config.toml
num_attention_heads = 2
hidden_act = "reglu"
attn_scale = 0.177
bias = "none"
beta1 = 0.95
max_grad_norm = 1.0
dataset = "wikipedia_en"
Each number is 200 + 30 x the weight over its row's rms, rounded and kept within 0 to 999. Layers, rows and columns count from 0. The size before them is the row's rms in percent of the matrix's.

# layer 2 MLP down, 96x256, rms 0.128, rows 0-95, columns 0-63
095,201,213,232,213,196,190,163,205,239,227,249,180,153,212,217,190,214,235,159,160,240,181,196,223,214,232,229,188,217,176,171,201,118,196,215,211,176,199,136,153,203,239,190,192,242,194,203,212,181,201,194,194,152,225,201,178,203,170,193,182,190,164,264,225
098,218,218,179,262,198,230,199,194,239,245,194,191,188,201,215,170,217,205,171,173,237,295,221,170,205,208,187,236,211,186,154,157,219,200,204,233,235,247,196,177,174,209,215,185,208,181,191,191,189,221,216,232,228,238,153,258,170,233,210,151,225,170,211,262
098,205,207,203,196,199,207,211,226,201,157,208,207,181,192,227,195,177,220,235,227,172,250,156,224,171,179,196,178,222,170,229,201,125,202,155,155,199,175,145,209,205,141,203,255,196,172,167,190,219,227,187,166,197,171,191,217,190,227,225,203,160,177,212,264
100,189,182,172,190,190,229,232,222,202,221,214,141,202,214,194,227,177,210,215,185,199,209,217,182,162,169,196,235,216,173,244,235,162,174,104,179,151,235,189,179,215,214,200,174,180,158,223,178,231,145,212,189,232,194,199,198,187,159,174,208,255,158,188,204
096,224,153,193,153,166,201,204,154,210,117,230,209,223,185,201,199,223,222,172,228,188,230,164,206,192,221,168,232,205,198,177,197,164,225,179,242,246,162,215,227,214,150,207,228,208,248,188,197,177,220,218,198,207,217,188,179,173,227,231,224,112,174,168,197
087,205,199,220,228,212,145,198,213,171,240,189,225,221,262,187,147,201,167,195,170,210,215,223,189,195,224,193,201,196,178,199,161,228,205,232,201,266,190,178,127,212,203,235,219,158,168,229,183,180,231,199,210,212,224,181,195,167,205,268,170,250,161,257,215
090,204,198,212,231,159,209,194,175,213,262,191,192,212,234,209,196,196,226,196,230,203,207,219,160,220,178,235,141,224,253,198,211,202,204,188,182,167,243,151,293,196,206,201,240,220,190,220,198,160,207,220,165,184,229,242,185,160,208,266,203,183,133,208,176
103,244,155,159,154,204,172,202,197,235,163,183,249,202,215,165,177,201,198,247,206,183,166,230,193,241,157,226,205,186,195,187,252,205,187,149,178,201,256,222,180,190,218,191,280,166,185,197,199,175,173,209,143,233,191,208,185,237,174,199,211,192,222,183,194
101,259,172,184,267,180,179,182,214,194,229,209,226,169,226,199,157,267,237,178,163,203,208,233,208,224,233,193,237,180,220,125,161,219,219,207,177,159,152,223,252,232,206,260,202,206,222,207,207,184,204,191,229,184,182,172,154,161,221,218,176,183,151,272,193
102,227,168,211,198,248,257,235,186,150,195,160,258,267,178,166,172,232,206,201,236,234,168,161,204,224,197,237,226,160,226,187,157,200,178,125,163,224,202,192,196,183,201,162,161,124,233,193,208,205,162,192,216,226,188,217,242,220,189,203,179,197,194,175,231
093,256,166,164,206,232,165,225,180,181,149,211,165,188,164,173,229,183,177,172,215,188,213,178,192,191,219,196,227,150,238,207,236,194,222,226,211,167,168,244,205,160,178,197,184,182,160,216,180,161,233,208,196,185,140,183,230,234,180,223,197,230,168,220,198
088,217,177,187,171,225,212,193,223,176,220,160,176,212,145,206,169,268,162,241,194,246,195,199,191,204,181,187,195,201,234,226,195,239,197,207,223,203,163,301,263,169,215,227,169,208,246,196,215,193,242,144,184,184,233,184,246,212,210,259,179,269,224,178,171
095,211,174,211,157,204,189,261,205,202,200,186,232,158,268,211,282,205,218,196,193,234,212,281,229,146,204,173,211,229,225,193,237,182,188,243,175,151,179,185,197,179,231,192,173,180,184,254,205,229,160,160,199,240,205,173,179,206,192,213,163,254,239,167,197
095,197,199,213,230,179,217,233,257,239,218,198,205,215,205,230,198,229,182,244,224,212,220,168,178,184,228,220,249,223,171,169,248,157,183,252,219,192,202,205,121,154,222,206,177,178,194,204,181,185,198,200,222,218,191,169,202,199,255,208,219,183,157,209,179
094,232,172,123,217,218,168,192,221,234,216,176,171,281,210,203,191,208,151,151,151,138,172,185,155,191,197,202,163,214,196,211,226,160,170,128,179,221,273,189,182,232,205,200,211,218,187,242,198,178,169,189,221,198,174,181,208,197,182,257,185,194,211,207,187
096,176,156,206,264,162,181,176,222,182,195,251,217,207,209,263,170,123,186,200,247,200,215,185,152,152,194,156,185,206,190,191,245,173,164,160,204,126,221,161,176,290,204,235,199,217,183,237,194,214,197,162,207,259,188,189,210,194,179,168,172,192,213,152,177
099,221,218,200,186,195,222,256,216,260,146,213,231,196,204,247,175,186,173,206,201,208,210,178,183,162,203,257,201,171,175,158,270,211,205,195,179,180,162,205,277,216,208,208,114,223,206,277,186,211,127,209,201,241,190,144,164,158,170,140,232,221,220,219,210
094,185,205,169,230,165,216,239,202,237,262,184,241,207,223,195,221,204,246,207,221,264,181,173,156,227,181,181,265,160,243,173,218,198,187,190,142,183,205,179,236,236,209,217,215,224,206,214,201,224,217,187,181,257,204,158,200,219,161,235,130,177,222,160,192
096,176,226,178,203,175,219,224,190,257,221,243,216,189,180,264,133,218,203,197,215,164,182,185,191,227,181,224,230,205,219,264,239,123,188,201,234,191,223,253,209,181,173,264,204,198,242,167,204,172,219,211,231,200,177,216,250,185,188,245,211,191,230,167,164
098,172,202,204,230,200,194,191,187,250,241,174,195,192,209,146,183,156,203,127,238,226,211,177,226,194,180,182,226,181,176,165,195,224,195,180,194,178,197,156,269,150,195,206,209,170,151,162,207,198,148,209,229,215,216,237,203,151,209,175,212,234,162,197,207
090,206,159,182,161,248,224,224,204,255,225,222,200,268,200,159,137,249,236,158,187,155,156,194,197,172,211,157,177,252,204,187,186,227,199,205,209,159,194,206,192,227,182,246,185,147,175,206,190,210,182,227,213,174,162,237,220,170,219,230,201,196,180,173,163
114,170,252,179,247,213,130,235,162,178,192,192,199,264,196,144,236,218,120,182,194,120,195,181,223,194,271,202,210,216,160,142,162,179,196,177,218,218,150,189,178,227,179,206,192,216,214,217,209,170,235,243,208,197,156,227,217,225,186,202,206,212,185,198,172
115,192,249,195,185,168,212,149,250,151,171,224,187,199,222,264,176,144,224,196,212,213,199,248,180,217,232,194,243,211,217,225,197,192,204,188,216,216,192,221,129,241,219,257,174,218,151,144,197,196,152,166,226,185,207,195,210,199,213,217,187,186,180,244,187
158,158,196,254,193,184,235,207,177,254,186,216,192,173,206,143,192,136,208,251,206,244,231,203,180,163,130,188,220,226,161,236,196,235,258,189,191,236,207,194,219,215,190,172,275,204,218,188,201,192,200,188,250,177,262,194,234,187,147,173,206,199,182,204,205
095,218,156,196,210,165,220,153,164,203,186,220,256,234,188,239,254,265,207,195,199,218,181,232,194,196,236,193,207,208,211,191,178,206,255,175,180,122,292,233,184,156,248,189,232,177,160,257,197,233,242,188,174,244,199,172,185,177,207,225,263,195,214,192,248
091,218,170,206,182,209,171,232,180,151,211,176,201,225,226,211,131,205,223,238,181,179,210,182,218,241,175,202,187,178,168,179,230,209,205,233,152,232,204,253,208,232,191,160,155,229,178,194,195,228,244,203,183,160,186,212,210,204,192,170,181,231,114,243,227
090,151,220,213,134,205,220,242,223,204,144,132,215,137,226,194,231,152,201,193,196,231,213,181,180,191,151,160,241,206,174,197,159,205,228,180,183,229,209,225,208,206,167,149,277,177,219,184,190,205,186,175,233,176,205,197,209,192,245,187,254,218,224,193,202
090,191,142,175,225,172,197,222,192,187,244,228,222,236,188,222,160,184,142,241,185,207,202,182,164,205,218,219,156,255,181,171,178,257,199,212,181,216,259,160,135,187,201,192,219,194,139,168,188,217,176,140,186,224,219,184,186,236,225,212,149,183,188,219,204
100,248,283,199,206,161,160,218,188,187,229,196,169,159,233,185,162,213,170,256,187,213,331,274,207,228,193,255,227,229,214,182,305,191,193,148,227,243,217,228,140,198,146,233,270,173,191,191,204,228,137,255,190,235,187,196,177,227,213,159,226,198,201,203,204
087,195,145,197,155,234,245,205,215,219,237,181,187,154,213,179,208,237,155,195,229,208,145,192,156,211,212,186,230,165,234,144,206,169,202,235,173,195,174,188,184,142,168,162,186,212,223,226,227,169,248,221,175,195,224,212,221,173,210,190,260,205,199,219,223
093,207,179,195,193,200,207,165,252,136,230,243,211,220,174,165,151,178,199,160,190,215,177,190,167,211,186,188,127,200,182,205,197,244,199,174,255,226,235,253,182,198,233,178,216,213,236,169,205,180,243,211,163,258,179,204,167,188,234,154,173,197,204,215,203
101,199,191,186,226,188,231,215,179,192,178,243,154,208,201,219,185,241,243,244,148,163,204,184,151,210,247,188,177,220,202,166,174,228,219,200,242,199,256,152,156,208,236,245,198,243,178,218,176,205,250,209,200,179,184,150,154,170,249,201,121,264,215,227,197
106,154,143,185,230,167,217,175,257,236,215,178,214,181,154,170,201,201,182,209,233,216,232,246,180,213,120,182,221,208,176,186,179,209,181,220,182,129,169,171,205,190,181,227,115,154,216,175,210,197,127,189,191,267,228,206,234,189,177,159,167,174,199,140,159
100,221,214,194,190,137,171,224,202,233,192,207,230,192,162,178,192,217,226,180,216,183,197,228,219,211,187,154,125,231,202,134,179,176,250,203,237,170,171,183,163,201,140,223,144,147,198,167,197,177,190,168,216,264,211,212,182,164,231,181,214,216,218,235,178
097,142,203,217,207,190,188,160,199,220,158,258,190,245,223,161,158,213,188,206,217,197,145,221,204,199,217,271,211,147,189,159,226,148,209,221,167,224,175,204,215,144,181,199,176,153,205,241,206,172,164,164,193,188,195,190,245,225,147,183,273,158,174,199,208
108,203,173,251,168,240,208,213,174,192,209,210,243,211,178,185,210,181,180,218,230,210,207,223,182,183,173,202,236,183,99,171,190,234,235,183,192,166,188,193,191,152,162,210,248,248,195,199,207,249,215,159,163,168,192,230,222,250,212,203,175,199,150,226,215
114,201,169,185,217,199,189,238,242,214,175,170,196,164,173,172,213,153,162,200,191,163,226,173,219,222,214,264,213,229,155,174,173,171,203,226,206,222,179,203,265,224,161,192,136,173,132,220,193,175,246,151,189,202,207,180,213,202,220,197,238,229,235,216,153
103,171,299,197,209,168,203,210,213,199,201,202,240,171,146,198,209,167,165,205,200,185,226,230,199,202,181,217,165,200,204,150,174,181,221,152,187,166,192,206,133,228,184,218,171,166,207,213,199,195,199,105,213,207,235,227,191,209,188,210,204,190,239,160,146
101,251,142,191,228,183,178,171,239,237,221,227,152,219,254,191,161,164,204,202,200,208,193,239,180,223,191,195,238,203,197,192,223,218,176,273,178,205,214,199,161,187,163,246,218,205,263,212,197,193,186,209,155,149,235,231,195,172,209,203,205,188,178,249,186
094,251,191,168,205,233,220,219,238,254,203,236,220,186,194,211,187,273,244,214,147,213,188,156,190,188,237,226,144,175,173,167,243,166,181,181,190,179,232,207,210,192,181,215,180,182,254,209,189,212,261,228,171,173,183,228,188,215,213,277,171,256,170,156,193
096,177,198,217,198,163,218,110,171,167,189,229,154,213,184,196,230,202,159,146,196,226,209,229,159,171,213,231,241,232,136,195,179,219,218,177,199,190,233,168,212,174,223,195,272,210,170,199,199,235,203,196,173,215,201,223,203,208,137,163,223,134,199,201,240
097,212,210,209,224,204,221,245,192,218,193,181,204,193,213,141,178,229,173,165,162,207,178,183,209,222,242,181,190,184,201,220,285,205,181,210,189,250,217,228,172,220,196,158,241,163,235,236,210,207,171,194,139,166,204,224,177,227,154,248,238,179,193,153,191
114,236,215,185,215,197,250,213,193,242,208,219,205,201,156,147,248,202,157,157,202,172,211,225,180,198,183,194,232,235,200,198,198,199,192,182,230,250,171,201,241,200,193,212,223,166,191,179,189,232,218,146,235,204,224,232,195,190,205,174,217,256,176,260,201
095,224,218,196,219,181,181,180,211,162,240,200,193,257,186,138,196,191,147,184,176,197,270,234,209,162,186,188,228,190,172,181,269,212,183,153,256,209,153,164,208,168,266,261,146,178,183,185,186,219,142,184,198,207,198,246,177,231,188,146,194,152,163,188,185
093,189,206,201,234,153,182,231,231,159,207,225,157,170,245,236,234,172,239,263,183,173,198,172,197,208,206,198,159,233,191,173,201,192,199,202,195,224,221,176,221,280,169,282,149,194,216,247,204,228,210,130,190,141,144,177,221,200,164,208,204,207,189,153,150
102,237,233,175,196,206,208,175,214,236,126,253,199,218,171,194,192,151,203,195,231,202,219,235,184,168,171,232,263,234,208,181,205,189,220,214,257,202,252,166,172,208,187,178,221,215,212,237,203,235,193,218,187,155,173,251,195,182,228,172,218,235,188,228,200
099,231,192,179,229,211,206,195,188,256,163,208,185,182,170,223,181,191,220,207,254,210,135,166,179,178,211,166,161,171,233,211,259,167,149,257,181,258,218,181,186,157,259,200,226,167,197,166,218,181,138,194,198,179,196,197,207,207,217,190,254,207,184,174,216
107,157,207,207,224,177,214,168,166,190,232,172,171,204,263,174,212,204,228,193,189,260,171,190,183,205,203,168,231,166,189,155,168,193,188,163,160,172,169,210,184,204,173,235,260,217,201,172,190,254,221,182,218,240,208,181,157,211,148,171,188,239,184,218,204
170,178,190,283,140,156,197,211,193,240,147,216,196,196,221,206,182,193,209,226,182,236,202,227,177,138,214,194,177,153,113,218,168,210,271,194,215,185,215,212,227,213,166,227,207,186,210,197,217,252,211,210,247,227,209,142,210,155,207,188,189,239,240,229,214
101,199,192,203,209,198,167,205,209,194,205,199,192,179,207,186,155,186,236,209,204,188,203,219,266,174,168,146,217,183,190,245,139,201,227,215,157,204,199,221,233,228,161,188,198,156,174,213,213,216,159,186,167,190,193,242,211,221,200,180,226,225,176,208,187
092,191,255,175,201,181,221,137,208,203,237,201,231,267,224,154,239,217,178,185,226,204,200,230,163,165,249,206,258,206,217,215,227,179,208,228,217,217,210,181,147,218,173,220,251,233,191,231,170,158,166,248,222,218,240,168,198,229,182,184,175,249,174,211,282
088,182,164,142,232,213,165,220,185,223,211,226,184,231,235,218,205,240,113,173,199,136,228,225,217,192,243,222,174,226,213,235,225,200,208,202,164,198,171,152,189,156,189,170,223,253,197,174,194,173,236,182,183,196,184,205,213,197,199,230,242,253,250,162,248
086,179,168,214,244,189,174,170,203,229,168,177,255,199,247,167,183,234,166,223,233,216,213,265,220,230,208,236,186,204,166,231,192,251,217,145,188,206,179,224,248,252,177,176,253,176,239,201,228,217,166,208,221,184,208,163,259,204,222,159,281,161,214,201,265
096,232,237,234,186,173,241,216,289,180,205,196,172,177,156,214,238,215,191,198,184,211,216,243,200,197,207,211,192,198,187,214,209,189,214,169,189,171,229,219,201,184,207,231,224,228,196,206,220,222,192,164,232,265,241,161,202,178,201,144,207,186,208,185,239
095,188,129,190,195,164,219,214,209,188,223,186,218,223,212,219,209,187,242,255,225,150,186,165,203,228,223,226,173,187,224,194,214,194,231,193,193,246,226,200,210,224,195,185,200,178,171,202,196,176,221,277,213,204,146,197,183,217,230,145,218,242,215,209,224
083,191,145,170,164,188,261,183,191,183,194,235,201,211,203,237,212,205,225,172,213,191,224,195,128,167,157,156,219,228,212,212,202,268,233,136,158,235,191,217,204,181,249,229,239,213,226,203,204,199,233,203,204,208,228,199,227,186,223,223,160,183,170,169,197
109,205,207,207,185,216,172,184,183,197,218,206,211,204,251,229,233,227,204,194,206,204,173,185,244,219,218,190,204,207,239,148,258,221,199,209,201,207,234,181,214,215,252,203,236,177,205,183,190,194,180,189,178,239,187,212,189,256,211,198,172,183,193,195,199
108,191,184,195,207,233,204,235,188,183,240,197,239,248,243,217,161,239,168,236,209,182,198,195,232,222,187,128,171,175,186,177,213,192,173,208,175,170,166,238,162,211,207,202,141,184,245,232,192,245,201,184,219,200,219,230,196,215,182,222,164,187,213,163,178
093,201,175,165,212,213,190,216,231,229,202,228,154,157,219,201,246,235,227,143,175,212,163,192,241,225,244,209,230,219,229,173,176,231,178,190,220,198,215,204,189,166,221,146,185,223,165,208,205,191,214,212,160,127,207,154,195,220,185,247,213,224,225,221,246
092,130,158,243,160,189,166,174,192,219,172,174,214,199,129,224,193,153,182,207,225,127,153,194,227,170,215,202,175,198,252,241,219,221,201,191,180,185,169,190,224,191,229,181,182,234,156,191,216,154,224,152,224,218,165,178,238,184,231,283,251,257,222,187,215
093,197,146,218,166,195,251,154,192,203,207,204,212,191,154,230,251,203,201,170,189,194,188,247,192,226,186,161,244,198,225,216,191,198,179,228,160,266,182,202,245,197,168,181,231,220,160,180,220,208,200,183,203,249,272,250,206,189,266,227,204,194,188,184,144
089,209,140,214,169,249,168,218,226,200,197,198,257,192,208,199,191,184,205,217,235,151,214,246,193,221,170,189,217,246,144,143,222,188,208,228,212,215,207,173,224,201,185,153,219,203,217,155,197,180,172,226,173,171,221,229,231,255,203,223,257,141,179,222,209
091,222,217,217,176,184,210,159,171,197,207,172,158,212,170,212,244,196,163,197,183,195,192,204,189,180,200,224,165,140,241,238,164,130,220,256,207,210,146,223,148,185,215,203,150,162,196,188,202,185,224,220,201,212,238,243,180,221,256,199,206,161,185,243,221
106,191,190,191,242,238,225,213,162,250,212,185,260,220,241,148,262,176,112,176,209,204,241,232,205,190,196,191,195,190,183,176,196,165,201,204,152,219,230,221,245,202,193,161,178,140,185,219,196,215,231,151,184,244,228,233,234,248,173,204,101,221,168,216,189
097,216,203,178,253,181,163,201,218,185,159,122,137,207,222,237,141,226,183,209,197,190,182,234,177,262,182,218,178,232,184,192,280,201,191,239,226,211,156,206,235,209,258,201,147,200,208,203,194,149,206,180,214,228,221,184,183,155,205,159,213,195,195,167,187
099,180,281,238,152,196,153,207,207,246,216,170,164,197,231,207,190,182,164,202,186,199,188,218,188,134,165,190,202,187,160,240,214,221,187,130,213,200,214,237,224,172,195,232,189,198,194,160,192,211,207,214,219,225,189,177,162,205,202,197,196,148,209,202,185
105,177,178,220,222,192,240,263,219,200,189,221,215,140,236,204,200,229,147,250,221,225,251,212,202,157,162,194,195,211,167,171,173,233,252,219,194,169,153,179,220,181,165,223,249,251,223,237,197,224,205,234,226,228,214,137,254,186,145,217,199,187,201,217,168
103,225,271,204,161,244,191,182,232,230,199,204,191,207,199,189,170,227,248,225,164,245,200,203,186,180,264,210,169,201,183,233,188,238,192,168,200,207,244,183,269,250,226,218,246,142,276,221,195,211,245,211,264,216,220,213,197,212,181,235,176,138,194,187,206
096,190,209,209,231,194,145,113,223,174,214,232,168,235,243,224,180,203,182,183,198,205,162,189,185,192,238,226,178,237,208,216,142,140,202,148,252,161,159,215,214,150,197,180,228,231,195,223,189,192,250,172,229,245,203,184,172,202,172,187,237,211,181,205,194
094,240,192,197,196,191,182,249,230,183,257,163,177,225,190,223,186,224,175,204,191,183,226,197,218,196,161,222,207,174,205,207,210,240,242,240,192,152,265,267,170,200,197,232,172,208,264,224,171,196,198,156,228,234,212,166,193,230,214,214,176,245,260,201,139
122,199,192,172,178,236,166,213,194,181,201,165,176,208,220,208,178,220,163,216,233,118,179,150,230,174,244,189,198,319,246,195,247,166,234,199,242,174,224,169,173,191,227,207,199,199,194,187,194,168,197,206,202,198,180,193,207,206,173,190,214,190,209,152,216
099,156,158,161,194,228,227,187,209,204,233,226,204,204,193,212,218,204,259,215,241,208,173,225,197,180,191,240,198,173,233,187,201,203,187,196,194,250,245,171,237,214,259,157,209,216,206,178,199,164,184,178,231,192,239,251,176,223,177,174,236,214,199,142,187
095,205,165,211,232,183,210,161,222,205,194,163,216,230,193,177,166,230,223,188,189,257,212,179,147,150,191,203,182,228,253,179,137,194,165,203,195,190,180,166,211,229,262,180,177,195,195,229,194,200,175,230,172,174,237,191,192,184,213,213,207,211,183,192,223
097,220,216,220,186,180,152,173,187,249,193,211,199,226,240,162,201,176,190,219,220,193,254,220,176,238,159,240,219,151,200,208,236,243,209,167,161,281,184,195,180,243,195,224,264,204,196,178,209,198,189,194,188,261,180,170,211,203,220,169,208,175,249,199,250
103,203,242,159,233,174,130,262,177,222,196,187,287,221,220,218,188,226,184,238,181,190,214,193,197,167,252,203,281,175,194,202,189,195,211,200,183,192,170,193,235,234,241,219,223,188,169,193,195,187,192,231,246,188,257,171,194,167,206,239,222,221,232,185,159
096,172,203,185,227,202,151,257,177,165,223,149,176,218,213,252,157,208,109,196,211,163,148,196,252,236,226,195,214,203,213,220,183,178,181,176,176,189,162,161,223,154,217,176,186,220,225,151,194,219,171,187,159,197,153,221,231,264,164,226,214,270,185,212,261
089,180,244,218,228,193,203,183,177,239,199,170,144,197,208,232,196,201,235,133,191,217,166,170,209,224,193,225,222,185,199,255,188,189,181,191,216,277,172,172,243,184,182,210,143,177,154,203,215,184,162,149,187,179,221,241,168,193,180,119,223,219,206,224,209
108,138,221,203,225,216,154,168,159,192,156,177,177,290,193,260,202,273,222,187,188,153,186,226,223,203,218,250,197,188,181,233,171,193,182,165,238,239,230,166,232,252,200,166,160,141,205,209,187,202,195,163,165,191,206,204,149,160,232,192,225,156,210,184,262
095,170,201,177,169,179,196,203,204,203,227,236,189,203,181,260,167,155,157,235,191,152,238,200,193,226,191,196,170,195,198,230,253,223,178,209,230,206,242,204,160,170,256,212,160,203,209,170,198,169,242,121,185,191,188,234,204,221,187,213,246,193,170,176,165
083,179,198,200,180,216,183,166,185,217,179,262,185,208,218,164,265,192,212,160,236,231,208,216,226,190,238,198,160,238,227,256,191,209,173,213,240,200,205,142,193,209,176,220,260,182,170,193,193,182,265,237,207,186,172,188,214,166,245,229,242,215,280,189,192
092,160,205,202,216,158,176,180,206,239,187,161,157,176,223,215,196,194,192,146,187,161,201,225,196,186,205,199,195,198,184,243,137,214,190,225,200,180,202,174,201,221,223,194,171,179,182,233,206,237,228,137,136,215,240,218,185,209,168,233,245,213,225,192,230
097,177,259,235,152,169,211,216,204,168,210,242,249,186,205,214,224,226,250,213,227,208,155,181,172,197,214,204,252,203,166,88,179,186,209,250,213,208,201,147,214,247,221,218,192,237,249,196,208,169,259,283,235,196,191,216,174,194,238,194,172,189,199,193,189
105,182,201,240,191,204,242,179,166,232,172,208,179,127,212,209,212,132,252,202,184,245,225,228,202,207,140,189,219,219,255,225,232,157,232,169,212,169,180,149,182,106,176,137,236,193,231,215,202,185,191,189,179,228,247,185,234,193,203,191,218,212,181,232,235
105,199,223,205,236,221,206,169,195,181,172,198,200,244,158,230,144,232,177,252,166,191,204,226,173,190,189,172,195,214,169,157,193,198,165,228,289,177,225,191,225,213,141,218,225,233,214,244,202,214,278,175,183,201,136,254,171,185,234,233,199,181,240,179,235
098,239,195,191,207,208,194,264,187,199,184,186,256,211,131,228,181,230,194,173,231,244,221,193,192,163,234,226,179,195,183,221,262,170,148,237,189,185,214,213,182,239,156,179,244,190,207,174,194,172,269,137,214,277,193,220,189,246,234,221,274,157,156,192,219
096,168,242,177,220,273,148,231,206,248,203,182,203,189,206,192,207,298,153,232,226,162,164,168,230,222,211,265,161,130,168,201,203,169,205,217,218,216,188,189,249,172,222,157,179,155,189,188,199,163,210,267,230,234,216,193,211,210,236,214,272,141,249,149,202
097,212,179,226,187,134,241,189,135,161,206,112,195,213,261,206,180,199,221,190,191,184,229,219,213,229,159,164,231,212,211,178,208,192,176,255,194,216,161,219,193,234,168,140,198,199,253,198,189,192,198,179,211,172,221,203,178,213,207,231,222,262,191,146,201
097,233,168,206,208,143,218,213,180,170,207,208,225,184,225,179,224,221,233,192,204,196,165,209,191,182,249,164,272,189,180,198,273,203,216,181,217,208,215,203,201,214,223,194,187,183,169,175,209,214,195,247,222,264,204,191,108,213,228,229,241,239,166,214,212
092,216,195,211,250,194,197,205,273,139,154,167,185,189,240,189,196,193,179,249,191,160,207,176,199,167,211,170,192,175,235,233,266,179,225,205,210,189,194,205,227,250,214,235,174,185,217,201,196,175,212,259,201,184,191,138,240,154,193,222,208,220,213,182,155
109,180,217,208,213,245,249,166,228,218,129,185,224,173,197,191,204,167,214,242,204,204,214,188,176,242,218,240,189,167,200,208,175,177,192,172,214,203,208,190,142,198,149,164,216,215,175,186,186,145,193,231,175,163,201,200,192,209,211,244,288,201,219,183,209
094,182,283,212,219,227,178,172,152,195,225,164,199,186,200,188,241,192,179,165,200,241,157,188,191,212,176,201,263,148,165,155,223,149,203,187,186,207,179,208,142,162,157,166,250,196,166,157,224,207,190,219,200,232,246,229,218,234,186,154,250,136,188,151,267
092,257,249,236,197,183,216,214,223,227,183,235,167,182,254,230,143,184,202,177,229,181,246,173,190,211,218,210,187,190,191,144,190,221,187,231,211,210,152,171,204,185,135,198,222,160,157,218,174,191,165,193,195,157,199,195,204,197,196,217,187,254,132,206,163
096,206,278,251,190,249,186,184,201,180,153,192,177,173,162,161,219,210,228,187,212,171,209,185,210,194,157,181,207,196,202,135,224,186,195,184,209,159,218,194,208,215,201,196,206,199,249,203,218,187,198,224,176,191,250,192,252,196,205,215,235,175,244,218,202
094,205,204,197,181,213,220,221,185,167,227,169,167,232,162,253,195,205,258,156,177,168,203,148,169,254,154,196,129,204,198,211,229,199,163,200,220,249,177,207,237,202,241,207,149,208,215,193,184,162,240,227,215,224,162,197,198,220,190,194,190,167,210,212,162
094,164,220,194,254,192,219,182,200,148,205,169,234,199,198,125,207,164,142,176,185,181,214,191,227,246,206,233,161,184,160,165,175,254,158,186,164,211,160,219,258,214,210,183,211,181,160,183,222,146,224,184,199,216,210,198,231,192,198,207,179,187,212,273,218
128,199,235,190,202,212,229,179,260,213,189,209,163,217,143,215,171,151,253,192,159,236,190,249,162,209,199,240,209,240,184,216,166,270,174,190,217,189,208,237,244,255,187,236,199,169,179,228,216,228,194,188,221,190,231,224,218,141,232,158,255,227,156,188,224